From a checkpoint of a small transformer trained on Wikipedia: no biases in attention or MLP.
Each number is 128 + 32 x the weight over its row's rms, rounded and kept within 0 to 255. Layers, rows and columns count from 0. Numbers have three digits each. The size before them is the row's rms in percent of the matrix's.

# down: layer 17 MLP down (transposed), 1024x256, rms 0.127, rows 298-314, columns 128-255
# gate: layer 17 MLP gate, 1024x256, rms 0.13, rows 299-314, columns 128-255
# up: layer 17 MLP up, 1024x256, rms 0.137, rows 299-314, columns 128-255
down298 099:166131143120142116207106116135150179143104090147168175136143114200136154171087154113119144139120171095103172156156126114120114153162137143112159129133138099156150094103081144114165120113103126099253131137130094158125092133110135088098132131046134203097095128070143132150149171131159118084070091124140158166126111170105126116130172166165098159151172120106114140154107198120188126208078
gate299 098:086125118080066132138146120105092119097177127174096144136178104116070175142051149106191135195066137154145124083085151079127065122157098119109155195120100202141127136104145133155122086141116183091118145128149157136171108119086189088129092126084176110166112140093127141117109148094153136116138113109180134106148179141125156181147151140193154135153132087103095130090079103107095108130089
up299 097:081089159154110153097164133164124160142129141104142174165156142100145090140159187184100108107098115139146082142122153215125074115140125064145046086146158081089065125139121057150057124143182076154160131095109073077124148106128114117136202159135143145109085096089143039143126151119076134109160099167146123099171140144133108072129143160080077133093126174177158160146161122128105117160110
down299 097:120117102130101111108108142143121139120157093100120162194130139099072141133113111136153174163156139066114096142123112177210102098158146131114193143123058243097153160199127183136131156159117108139066117151114132153095098081069138126094091086045168056103132112140118135118105133156143151159126083097086133145142139170110149127145099122156136141151123072093158145150076112191156147106105
gate300 100:138142113147158078113127131158131117111144171125080169211165166112104123136124165112155152062095140127157145139112103137101166148121111165141162149184194091131156105185096110149160116124151106158082134122093149125066131195149179121080113080134150183126154097178138083094108118201144099110103150151114114089119045096097100117105145173177096094113091173163110132150169116140096104142114
up300 096:084123139082079111133164099121085137084123155124103133120066110151148154201141137109159114184097185097133087114152105112123162215131102094119103129081107131141139199098079107103116157127107076089187092175132140107139124133146151122143194145135136161105102187089160077137151115117133067121131128097146127137064124100139129086124144129112173111146182171101137097137127128095151149191100
down300 097:127128104132182140151131142155098130138112084130121144153175120163104156156152101142128210105135145215112100193154193181164096126107123120156185160166162164165185097140159148188126134160132138116119045160144102107146116081110171126174101213035103048124100110116148134118114148127142120058163171153134129154163194104149132122127126087125105092132090123109070121161121190154132140168125
gate301 100:136116139115152127110142107120101063144069120174122152078161149093124113119141137153145068145106107166125181118119103176088179138169208094107166189141128178113065126150176104168100066152137142135098099119080161134168134142100159070095159164081129118074081130068160133106161151128139117124092110125154162165105070142174205116143120135091141120145189132084183101137178170105092138114161
up301 103:162136103130144125156104086124105108120074064155191154129099133093140122076132106171161151137152117119100122115155111112107157110141151100111131178129098136064123130125142076126153142146050220082106145105092151142160091132100149139098143150099105128119088134177191168151170143120168122118087084123064114145071117120190129144120133137087163104110162109083138139170088143114175132110147
down301 093:094088154143144152141143159141139143125144130149135146128124152147158154126078117094074197084119137106163098160202149129075111145109081112143111078120145125120113174155103107151182157113164076156144148101189080092130155126145056082229071175101158139157188134175136145157084135101103125162177170117113107086119114149118085177139142118200090130105126100161080126091154067112088106158127
gate302 098:093131145109081153131100076123109128118122135136067120160103140116157096120115137096122181109049123111113083130177143125114114142138138117132135162077108143155111054167140130126140131078134160119079124117065143109146113114086143133108121105087116126152167115138083070088134131178128132112172084088143121126087101132132050103145130156218153109092180155130139206138160099145084083065087
up302 095:138144119100154093104085143107147163141103183153119141132152149124152120115166112139157081082176105182127086085163086119095151088118124051108129113175163116108133115089149167087179110141146027175119126175098094139127104146127163124168111088116169120110101103114103100160101112169106108147124130140143114077107163103074112172104088157058067132108102136128117110120168147108162112076071
down302 096:106131119154142172159105102113137128068090147133083096128132148105126152170092170189147099067089064133153137085148115141178120129152135154138116062186115161137128146131103061138118091091149115102136133149128156079121097096089065111193096084137081085181084139129153127121164099169150169121131159084074163140117117111143191128080154190094109139108125079069105124186163092114117148092066
gate303 104:128094114106114085161108082130086075126107218179137130153129134080115143147124120132150089109115097139117191137117126166136207095181192075100122151132136161126128102155123157101098087164174050091147103164090132142154132152190034107077133070078192136139096160176093122102159030164147105175110055122165130116111113140160150154176139134142100117149144167048148143143161160100098169156145
up303 123:126077168129159101175091122187100122135132157164118124142084147132066140158111144113178064127137142100098129137147090108060108159152110087132179156160129113127172144091124194102148179149117110126153119181094136121229130115175116172103112152106176126131134173122147080088178086115152128134118159176134138102089077149157122163057119127151111091148120171107124148158166161098109167172093
down303 116:137089080123185119128064130161141120113189150155082120156092127144065102215138134118177144148128165112108123038089052095170136114075146068112150047177143117162151168179127110118101177161139086160138104157096155135121105199165176115109090121150127095130056130187091114107183175092159090110091117134133127165098120110163114144143158164161124088157096168134074163148106104125090170134107
gate304 100:133097123111083136095123115097191102080154167152101170106171159111100183168092094157144112179117122146108144167129097159159157151138093139101063159125108183105071162115096080156112137147149142099135112076095124118119156123131140147089111093118130137129147114163145097170119139191178091217152143124150120153146095088142150062182164128194101156104100082109150116092157139082168093159116
up304 099:148168100101106134117158139147120143180146174046100138103088137127138068149074162114167134139152154171070130115094123069091164109098151159107163161116121145148200134092118125118154137159113092112076053148142066158139136144141201131055089116121191118090145166136171161096173146104173144128103178074121098107188197155118133172108133180103154101107132158084138095141141144148196148132111
down304 100:153099108126143091145195070062134092065087095144159093145123127124133157103136178179137145118076148159142160038183163178159152149197130142188152145082060070070157120107106121133138121122150117147160181186078167136151117065100086095127113152144142155117094150148185104108116167150125094093108130168122084095148184146104125158102113146150129079150093146156172098146137144125144139086078
gate305 106:093119151143115128128119206110176100139140139123172104095064135112103153187093143128140153101096133095124137142112098081118197051135161132141134204122104132137070141107143111147105083175101140155139133153082142063121115154199112185105175128135146115099131087160111128145131146167164177184139146119102146135103118067166136101089182119161137129084140088093168089097161137126149116134121
up305 105:136084121143148082142112097105146117137168181113144097132122149141065149152057166118161198097147017114147142093116146140081112095146090079087082097082098107127103133135117171123098161136062111122121120175126172175130182092171084194122108117155135157120117156169147109136186114094096126175187083086149107138130129133157089185101172133141152169126097126132154161096081121132210127116102
down305 113:139141083203112149133100110088168113134118166060080095117103116087171078154122113112107150151128123205178167099151125128117151087121075111149127163103150161143114115167100101112140111072200112168102153148123117050119112150129117175096156108174132131074114094186107111123121201198154164137161131129115133141195170108148163149123135161141138136144141152125146128133102126113072055147100
gate306 100:134095122136123147135122103134139140125077176164114157104113163143119129136175094101107141153137126092095161143129119098131134199117107162136083147141137162145072124132081071089071115070070103135100071127094131104161146169174094078111154105083182157144062138165132112153101138142143166186111117123216112063164156083076128126139094096154097158142163123098113133087154125079142151154167
up306 096:147101085098155059174189117166152148167082166148148111122098081208172148117107087171165101143101185127121156121145156111173112150149096186071166124118104184175120186124092083149103125073132117062105126132125130154102094147140111142128140122181070158066098102171153137138186070146159134136128099095151147089113167079120148127083155136113066123144179160094099129142109195069090082144074
down306 094:135105131113176069082145127106143125077155149091129114117149140173115109137094104119200104155165103099178079116165153139149099090145123137125112105142117157057151136130093113085178138087123120136131080119102149156157137124164122132128130153145174123151199169159103171132072139113180155139150138092193160131067121108125072170148138120184115089118136108132112077082138101142127205100095
gate307 102:141115113148091072149175107125126110156128145136188134127152128135148139104117149095173125090098140144098140149175098086120139140121147140155180159076087138105123183085162191103186149085154120154140102127114140127117111175189130110162136114126109178131160086117088133089127128163093095150079170137165146100076145064136152114117133111115175127130123101115078166151088149159042109132164
up307 095:111129097069082206110075120101045138136137131107155124167121141123098117165169116141118152111196122103181096153109159130102171086142110170145096188113160074101123169112089080138105142128100127141114095187092152145155120137106118129063134136086153118089149071152171122120146074120140124075098137142131164159142056171147080160116130122088103175100160086176088095118160171146126127126151
down307 099:173052109096137127115144114118144109147145146120099089177147087120147108142186160130103064119165126156131144167128119127100142105113134137080127162122121084134136098153099121064109124044136152121128177141134089127127147117143193117200122012115199189144148136122103088088097050150141130122176203144186150104103162090093121146157195104149140100144130112086084163126148134160115087119125
gate308 097:129162150160109181088112053128111163118165114097100095185128160103138203155103124142130115144124125119134129098127082102164118105119160087094166109146138154106125122232175118166106077110143160117098125110066115097070134115129141160120104058107149130119145194203145193147111133179170173164089095118116168119122105145118125167109118080165053122136160129095129153095120096127175119090142
up308 100:107129123146070151094130155112213124089179132175073158154142090198133101053127167149098183074097185121150055116203171082114112172135110147127104165181110137136120109156113066157129124099175087139122136184145086084101076115130162133147061209100181089115045167164108108119175116126130160154149164124091164127124131140114150125104142049089158208152106182088101112103129175163144114154133
down308 101:129066092111149133163162082165103146165161054180141095142123127129142124115091131110145180142127178094105075126179107094145120163162145170126120148112176116144173100152126164169140134128137139097098124147174083170116144130145085205149116106072120130169066107146090102098124078154156124110135118089108101147118192136138095155060148148141101081091191105100139177110122122133092123135138
gate309 101:084141082105138038080119062145123131131073161167173156156113160181101123133150140129110102182132135112116123150157121086135160115208130128075193148112225166185092105122151146160080119134159149133182160128089131090112084111152123102159131103130195129070128131113081142123106135111072114142154164148159102121130169115145099149119128179193136138150124109135127130130129117130141140145102
up309 110:136181091183135193163156172145128081090120128137113124160104149135153160072115192132178157106147153108146191179142123155052130159129107187129103077081145134080096105147147090114129139119121100086116124144136124129164146108148154086142086101140124119170174096101167174178081131132233137140116109087142151160167115117144162096222125065067107127114125132102159154074095087135146077125123
down309 100:134130089172121127167130162151141135136154140138145164137154124066162163109130130150072121125145145082143153112120111166123131170098098110115133140115170121174164072159136047169180131126114066119084156169120151120165059088159160101186179098133114143108116102104103120109147101096095152141038190160144101137102153144132106113180160164154090151130159179094184168159120152088094086146108
gate310 098:117161111107088176055165122122129121197144145195089107195120125135139118090151083128069156147139132127164152163181153135147162116137134140086128128077154118131102096111069133114100097128101116169136089084076137142155122138181115122122158162120068092142065090123093171166093096141150094145133177098136105111152129144181111140208118093121129122143138107042131164110155128090145090147069
up310 100:054145186122114149201152073147091096143106118114191112076161142173133164176159075118169127079126110134090105163122103077112127138168081093130104180175113141154111159139203120154069179110188123098130134117111119164139094108136108088117145102126212139082123151154136124161181112147189127131104084220130165110109142135157117219100105128153171112115123145121155115146089152121113043185149
down310 097:087117153107091126136121166110128155135139129144122149175114127147195192096231094099077152161128124084131115123164173134108169095199102111127131153121181151085116073090073120143125139103157130112132070104153133107094115087140113120126162144096175127133054169136142167148130130172174166118077184128111173061126094132177159140181078114122141085142131146094110176107171109109141164123099
gate311 100:119082163119125105068147140121109149151210103125119124155128181142136112093058134137110105114119146051174141121162151108228153158140143109158153131125135144152075093150182132181118074171129098126148135085083121131060099091109086111134164112141072138060072142154137097119137129113133078140123121121134056108167102160124130090147175084167090104070151143119115084075201193084076127133095
up311 100:084132138182121094124216112095102100170177115138109145123169099155154174108058072153147115119133141054144089095076162119162136112127111101152106132173154159105151171139124100160110106094066112119135106090103155164111155114169116140159140140136100122119067129115144136121151149103147155159110145171193137135128139146131168146187146136150136105083116155106102172074105168093084084098092
down311 100:170108113154126116200108153081155165127086115132119174118134165071199143117193126123149213125145145118172120123095151128100150150156145125091100122115150151108102163120107164112159111072157164190101104150162093170109109179145113123100120178248119099158138159090163130096120131192154129107151131163147099134086109120109112153119102180136085147143131098180127142141139143154162096104185
gate312 102:110176165124174154117162140174096085157150155118076110128108102136115193142123086125109092176135125168076144139127145175123183136173149088113106175088121110087128119149166149105118119096134083149096141174140132084109130161098148112090071128086169162144154111147123116190152166163140070153094140173204121067150068116111143091158110135118124206167174124166145131134148094196153123148137
up312 102:088122154152126150121125161136079149134155184112090062100109097132131179141131081147148125130084098085083173086110163140148128062100137078151122119106133082109123063142187203187131141100072162161118094140143181084049194125074123142107110147094210123133116123120150107167164161167077123081169120146135159093176142124078117109116099106068114116117123139102102142121189153145158195131119
down312 102:131080099192112118156085114169148126131136098147149169120142133168128150095161096129121176064097123097082168098109083078149149113119104111091113133091123145110161156152167147144222127133110117117141160114170109192146143186152107155072094133178127110214182132146191121130160165132083109141150117166092134123140148125053194118131142119143130101152144069136159177101082160111132123098094
gate313 101:120139169110095145068171106162029141138131165133101083135134128090146134174095122074110176077131122169184129145132131135129051119102112077121100146154186113060115114166097115145109132106111044217078144130185102064165123122156110119168106114151082179143103145109142091106133098110064172106136112168201155094135136095179143176121134129179108118130148144174109157177144162118071122144141
up313 101:165076107119117142095163150126130111094117180131117090146116144122206182158141159102098142140115143170138171151134104127114110124127112147130082121113166092109131076084117168168185131199204109174161141133113111091157211165123132175157186116106132111085106069120116110115155084134149099166130110080180092172067078150115098087178144152142211093140129086123147159138131110144139059085106
down313 103:120074131147125108158199087228122144163109141184064142095195170092081129168142142130159154127065107105160147128154131135080139150089170104093152160148128121163132099140110106183111132089191084108119096182120185137197136149102127133138141184049098148113114135126137115189076164110154159156126129125081168109145150177134154146118084110120136192095136157136139163101148172136087077127090
gate314 104:059130139101165091116146144138121161075079157149084161143101163161095065104123096096143125105114096107106145100082147107173141143135150121129109123083133119186144121124158152057140130135142167103113159163107073193143157174175103143056152133106124073161181141163116156120148165159089126150125085061101148206112134077189147199131124152133102130153129167121139135129110126043132110188141
up314 095:186079141165106099181112117073125107120139157114088130117081110096136106158106128115105163104106143171092167130138160091096118165159141105146144117083115105095160198132164115094113061147122151141086129103072123094243089159135120151153125123104113158108149107113117111107114090100148168100120093136163149094181150145108148137127056149115144133181117133125107087189100097171142098130097
down314 101:123103138119133130093116127171109130115091163130148122164164111150131131106154144135107129167120155093170120053112090141145110171118128148099068105178095118085133150190102190132093214134092127149155131153173147161050143145101143139076104200015130158155136141092169130171144155104126167145102109146140090109096180183112153090174178091128098137122153126146146134130183159093100150131122